From a checkpoint of a small transformer trained on Wikipedia: learned positions.
Each number is 128 + 24 x the weight over the matrix's rms, rounded and kept within 0 to 255. Layers, rows and columns count from 0. Numbers have three digits each.

# layer 3 attention key, 128x128, rms 0.152, rows 10-31, columns 0-127
101132116142139162159171095152109130150117143116123108124122160098131130153120107148106116139117120119154168125117132117123133135147097123164120178157120128109131100104124124116110155121090150121117126103101112143146128123108130141143140135088154144154170125147125112143128148151123099141184120135102114098144132122141139146143141162081140110118141155140171133114126115136138125123101
152112139100105118105111102123110144125180110157120109139168152108159131091143146110130149131144148144124165129112138114134147140112095117158171081106147123097105122086147073103145140134148115147120149127148121130140155153156141118080143119171174135119159140116163104128122116134118124136115134086144131162162105096141115119115097115129083125116095137139126112129174172134132153129136
131123152149143146167149108113139129089157142097113148169106099163121113112139091125136113115119108152109115078140134116146113107141154147140111127097131090136105128148093151142080120126136144133149118147110107130148157103109143129135167111130165134152121102151143110090158151130140131153139117109121155097139103166128144116131135140146116125122117111123150147152123129122151124139095
149157161151150157144137140117132106162090117149176146146130121154154099144144119137122104086153140117116151113153131136141076130145137125139105118136124082144115105147112140137106171114104120094103130111142117148153148184123116114115178094108152114139133111158131174198099114124136115132135105122119123122122134112169128082137135107130139125107107089145115158116097118145132103141112
152118129104149179128097139103158086113156105108153115136097136141147138103107155148115134145118145155121098126111105160136116107135161123128141175168149116150159157110132142129119090107119092109118119125130126100117134130099121122143085133134149134105118168101157072103115103128134110128168174139156150159117148132134110123143124082146150120132113117150143142132131150105120125176121
145150122180105164167088142117128158130109114119128094125132142112162130113118151156124100137141132148108134145134112120122122137078113128102160134164132096129101140166138089102105130127166152123136113115134113086087127132134116144144090146177179133146106150102159099130129125178147115144120138144096097149126137144107107109111144094103128102124104123119118130115144159149103119120158
140121143096148146161126167118114124132141126105177140121085131139131134131190174125139133104098145134083109131137131112162124151117114143128135104113115146099118140141128070135105127108123138125117123126119140124155165123123123131173103150122153129155088134139130112156121116141125131135102086100171111138138124092153110157098135158147083135110138158131105136134124106156122146108144
156141149128148108091147118148102136154122099147123121137115137128126129117109112157112134129135110103112152081142158112159103126091127120108180093151167123125125144099126137125104135127107133162121138121135158123126103172150109112153151097131122120124163132157141128137111136104124135134113136158131122146134169151158089108107121140129136117142099123136115130080149109132114130131154
143121142123133130126128157101115138141131140118125119108097114117130131104149134136112138131161115111142120108133148091139150107138107139138087160139148157141139151145138117147136140114091090157139194146150142132137119099124147139146110125113152155166093139120137132119124116164143118117105102133092169101122138155138131147157142147139130131114124120123100156146118169121127135133127
114122130099102149094152131149126062138118111121107129106128106146143105106153152126133124119146129146112117156183147094119105137129154117140113130125084126107125126117118129117107153123118116120111170131160139139131154143106093097122167125104155145120145141118164128144102147128133135123143125149136138136117130124131128164134125142150116127147131124148105102130124129116101114155148
145141136101128106071097127149113120137133159140158140148151103128121152136137130123150121116122092149120146136123157140125146126123116151145142124137129129159128137104131127133149095153152127176129094127130116101152124117120120117136121129111126121129105140117121119114080129151157129183119107149137188113125136122126138119149102109115137136113134106144142131129120172111119134106151
097119134118120113102109172118120139163135163131118148126130104119122163128161147130105141164118153132109133168164169120120221143123102140125126077122116153144140101136117091139124159126143135146123170146110142128103148175132138151111127134152118112133123139114133125094141134150139145129157119115128113124134112135135124100127151109119140156156155093135110100147104150134134121107132
128118116135138073110137121135094149155133097108110153139121118146148099157135126156135159161137139165131120113101130153133116100143112121155123167081139095172159150146108140101119135147147129162157122103069101116122112110151165181124137112132142112124115131112117111120147093142166151117134116127113122130136101109123088122131127154127154121125117151136146132081107104099124109118150
116125099074099130116121162125143153127091121138124100120143122112125105119128135140130123151119143107122150111125145170144123127122126091115120108157117152106093101127107116115149130118170136113100126119094129120135112130129136089120129160173122143157170136141151146131138135121130119134149153143072138108111138119131102172136135139110117111144072146138144123102166144141155141105112
112141119093125174125102154165096128112096139121166107146132084137131096135125112129134106134122101146133167155123155140103130123110146127142099102126148151103087169171145125140138110113136108129065102169096150118111107129132140161134120157154123138171134141144123094111112150118098115146130138145111140120128103140081134093110161150161127151148106118150102104102163185149099112113102
109161141154118138098138139117138108112083131136112132124140103131127097134169163124171116163130148116149116118137122125097128162162104108150120123159115120133105141099138102098130156148131108095115133125117123118154120086126117172111113142118111147121078158136144148119131097112149120183163130114117120139108172078141129136111113136108129124106102104157094101154108126114097152140090
127131102113140142124114149175157130106093119093178122107099126127101080172116102123129136126129167163156130109133164138119138146131139122133102113114090150134099136145142155114131115129141135112112133096096127121147118134138154127153185134134153092163125112129108124174118130083138132112155115124150109153121153098148117096104125094112134103135108138132133188107114121133130133116132
088111078143147114148157134128122133145130130107137134131097131167127125104156112119095116093132153169130119134122089147113099169116166099132183126129135145119127126104145172160124170121122137144148104122134096137148156128095123128138138134105122092116125118148127134131134159115121085093147127127132159122144138108141174110106104111118133158086089103189143147105112121131148139123146
151099141102171083131147098084141126138131106171106147121120132094126137114140127177085111120144155132133119135107112138133114131131134147125140124125158154099119128166101135145123155136117118164127149114158117110153128122130154126119134126142127135135144091133093124139118111120114134126110134139149112091111135115105110134101095108116125179146109138138132160115119126117125138131141
121136103087108126121101152121107144109099148110132123126133156112136151126132120153136098133140143122075143111149164120124117124143137139142127135125122119132122136138121159163122131126092144127118105144106123137134121173111126115109109125113141124131110093125144110144123115114116121120090160102109089150127132152154122145134130133118136162115148143150161141150112149172149132116155
106107112120134113156133153111124132125161151108101143111148147127110147103107130123155145125136169143126091165101147119090130140110118112130126105118108098136135143116122116100134149133140113133128144148133107152140139126098141159145110152116117111146142113109110130086099143128165122142108130138111128128143082117130121145122166156135126107136127159095131080120156117136102123160103
131144144117161108122145115145112100151130138106112134112128105122170103115134143135146115087137126103125125137120132105116123153100102110113131130117125163117135113130126110121097136144105095095142112100132123184115146130120132161159124134158122112134107132146157115162152110116135109117124124157138135109123116145101172125170122149128125088154155141142132112141148118097119109137141
# layer 3 attention query, 128x128, rms 0.163, rows 11-31, columns 0-127
118135155119123139153134151147159093105114129112156104121142150129140143168116115128106101119100141126128115139097120113130104121123145141109097142139128121120130137091142140109185123145087132102090109135127076103113115158125096113159146146123080102149129129133130155102131168146148077174111133105148098111131119146148116167137133142110143147109087134126154089106126135131112152115143
165134127100075113103112130106074127133160142144155130111119125152138103106127130085128148130129146146153149116124107148145120122143105124124134133145135142166121107082120164121169125095152119112107104125103170164121129154145116117099137120103119159109112154104154116124128109115139104139129109124145155135117122125124140137111102131138102101126121137164111133137147165132093153131130
125195113125114132153115094138126109138139146131112149118152115163147133146133124127132141124140112163141112090122131179144156172160075149107114100131125132119129120115129111142168121126142112139136152123101126110119121120136117115138122128129141133141115122127119140136134149136150152151100131141108137098132150101150112136110111106156145116122149136099097165168127126126130139162128
159121158116172108126136134125143140120091154154110117135149142123139117140151149115136133154116131124116155164139101102097160121098126120121143138177101115125120122126152105131103141177130121155144154163121108163141146099138126089113122105157103132142049139147136127138094132128156136116108117132126141149142096099126142128106091152092144142140106154122112150136158111104104139101129
139115108113125127138155114085192106123134142126143117113121102107120133119124115123123097131110187109132152180127110118117142126127112136153116107148149127102178126128154113117121129164108100130123113139155140129144134075109102090125143158139111141128144132117134139116118150104120146110131111112123078121130158115116105134159136142096146134118145137113162134136125144115122143091109
188111104125074136164172106146147129067110153108139102117142115118134137130093123147171108174132181111155125104138113097110077124125142094110113127131123156122131169106119151122144136136119112073126126127106103103109098120126127118123138104139145155129127135126128143123109111115125148152089153141102137104146147147116143117123107105112137145151087128132099091136150113129106090125110
098133138120154136122125121111129089140146124156092146119118146148135138134150137101092097159123133134105120141103165099111171123111102174117115099121147159112123152140123154109142136131116153144129151134136129141158086131121122160121130103115092157105132140151145101144112144158098115113119137139101127125139109139139137140120140117137134115105187095126156135146094135121150113142121
137147113127121123102128158120101140124092156131136156129129128124139155096152122121151132177140097122108153129140127144145144131125124112135130108146121125142105107154150121113127116109134121127140125145146125112114129142137144114123131128120117131097097122171144117131146097141155132108129109157153094133096125146161127094131139141116170124147128117100114117125120152126097156133112
133171140139115153135111113124119173125155138124122143155111117134129141118140131127146143162121162136085097132132116096154138121132103122135187105119117128128130153129125105141141138138131150171150148134115121111117107140137123110110096143118117135118108119099143136128120104165140127117080123114144128135129092132134129133149106121150146141145116092104168149124101129112126131123138
141094119133132181106165165081138119105161129122129140141155134127154159104108131149128133099112142135172126117117100112088090111140123136153101134150131122101132105087128153128112136112111116151141150139127144153117122139098148125107126147155125112125142117124144124112111114121152135135136143084129115151121125119162108162078099140125116144136150137144132143126143126136094144147101
117122150130107155135141126145114112088125105117113113141153145158128094115095141131137118125093122126111142160093112093167103125125120122135105131098105145117120151129149117152137109146111120114129147098152087130100145106143100127160133120114120099136153128171111102142118171136099094127146147151098118134137112158110173123152143163112109117133120136116112110092124164137072142139110
115098138110118115046096117119149102115135161171106115123145147166144145118117109147101120111166116134120153166122118139132129136102134140092117150159101133153134116169085138124137134112132078117101114138121174131151099124131122092119129112135128136145141132113130124146108097110154120127135127102119125116141153127142113089135104130143111126153118149120138129112145126107150094122130
113157128101118160118132095113148102146135083111130112131109120142122137106127147131139136143144152119095108171158111146132143161134144125143116127123142096103116179145163147142143124100121118132148130104132104138151145144109139145070142119134134106112159102118170150128152124109125163114127164144139117085149148152149118117150148155141151087111077108104087137104119141141158138133137
151121138138083134095152131100149154131113097132114101129117129120072157083123154112150121158097114096132120147168110125137072160114127139114083137115119135107158154125144101126112112119152157115133088149111138183130117100102145160142132131128106082127128145114204153135129137116081182103126108130109093162160157190149114126114119149110123135121132106143127140117121119094136126114101
116160148100106106180133110162158166104159123100127145095145137149117132124069107101151159149133119119091148118132131107110137093137099150174112130112119125118113138114141122110114123129127137131137138140134129152144144133129112109132118146110127114138152116121078109152161138151131126114122116107164116104129109112128116124135135162181126096146119136089121137127122109149136116149116
122166079110100167141129100118119132124144123167090100112136132197135126141081131134104107142119152103125147124152104141140122135142088104132106124150111104138105115123131139128142156123126122129159128132104128116162137143116144143114107134151149150138145142128130155154139133094155136121103131160135149101149130151110103132133114107135105117154153096134110118116155105131142109148163
112121150095132142123150129124144077107122114125146097130102126103089114128131127098153128111112100140134157118113157138126080113125133138123112134117132120154120078140114144155122139133140097140138143102117141145117099091134108123132127111113161155114114110106155100095144140112135154166105138131152154147124125114129140165141139108128128102156135133116132135110119098099098115158156
124134091139142136101134161141131096153129154111180127152104129152134128140164115143139102155127140146141144107115121157129098138107115108088111128120162131113144138126132129132144123127081098127111096124145136140131126142095088136122128138122116112156101111131144097125127120113121104115105152134109130104136102120152148117121142144133168095168126119160121149102095120080105108128164
167118133117116170117159111122140159122157110155142138124128101109116143105124111118107129123124133146143131151142123129087154145107157095108108094161111113101121127130129133124109105125144130141093128153118149125105126148152107110134131103144143158084140108105118131109100122153103139117109111128123119127134139120156099136106106087131164110132160127137131132161107121134133115127139
141150149140136096122104135132130121126109119155140130128117113144134110110091124122134149141122111120124141148127120111143135072132131129132166119107119129137127145095116102138136139137094147100136128137137157104092150155115116148127134118159144116124171124094143142135112130106137134128146131119150127162113127138119141098108103127083140150118131150142117126150118148128123099120133
102148108151109118144119171125116182158158114152132132145114126116121111153140108117124082125105161134134105113139178130154150123129116121110162140114132137124094122119142119130121121112132137141127155165136143108134121131113136112101114124137123116135152099106096121140152134131133134102107138149143111126143132129161146124119128093113165121132117152129128104121137130127129113091111
# layer 3 attention value, 128x128, rms 0.182, rows 0-3, columns 0-127
102115137119127098090109136124139147124135154111104103099125131141151137117114120114119141109143133141146135142139133156138101130172107128127098159144106112151112154124127148125116117127125144097132125139143147112129100147135161126103122118134132135160151105094104091108119156140140127134126134134113139137124152127114099135142110114172118127105104137175119123147154148128140102123131
130127117144134134151164147127126151125100164116128139085143143107163131116147111126134113123134134134106137131152109134122124134100120125110138134129108137117134129097152105132098127117116128126125151148126128134115153108131125130114125136135159102132165135164138121154124136121101118119114109139131145097130096119125155145122143130121110126143165089128134174133128080116116157127108
132155137144131108142118158127126124135153123148145128098143133154124118150152132101117140135146127128142140132124132114119112158117129128123138112133126128109160133122109115130119132107122096099142141139106145125127147134124115118122126096121128148132146128125124135124144143113141116112134130135130131132122106119101147136129143127141129132101141153127125161145137118099156170149143
110146124115132115136110102106153109133123123120149119104102134128101151164118134118116143128138149150112105113112153143121124104127099156164106128103102141119110129139122158131132116147116150111139115132148109123153091125160146129104114093130124111136104116095089143176105126146131118134152133144138117139088133143127094142102117134145114160109149152127137119142141137127146129141144
# layer 3 attention output (transposed), 128x128, rms 0.162, rows 0-3, columns 0-127
122135128151139065138075087123091121129113142155149125143132130159113140148142111127108120120168127162133111095122157123118136114117120114124155117124150135157146127110106110121108147144166078117106149127118092100147183138142141127134100141160110153127109097159139148164163131159140129120124124146092115123096150138133088122133127153128161137133122132094152121120113095154099113106138
130126148128124114169121144124100176117170116166127136147121122126075114136109143097096134136135113140140158105125133149096092095102104124112130131137148137155163118137120134101112099119110110120118097139131121145150145124103132136121128093081133126120092131155125154119136135115092113100101109121146131125119143142109141144139151137138135119144109163137131129157119135126135129136151
134126133106142152149163138148140182110152142126146138147147149147137134141138135106148139125108120151143123145133083132122134148122174128144128175116122162144162152104154100107157135086137149119099121134141112153146154110134133134127116117153131131121129147151118161134104100146142117114118128108147120148119162117106132113155096118120150135143113135128133150155131139094128120092150
129100174127106144085108135174142126084116138151146090142147126094143143089135123138138133111137116109169118126092117111126137128121168131114146160130092152117144115125113117141108151145163141161126165111140134124106160128114092095139116156140139151086109119161111118127113138133138126125134109078084110131118152132153158123142128145103211106137111126100139100088125123159137155137139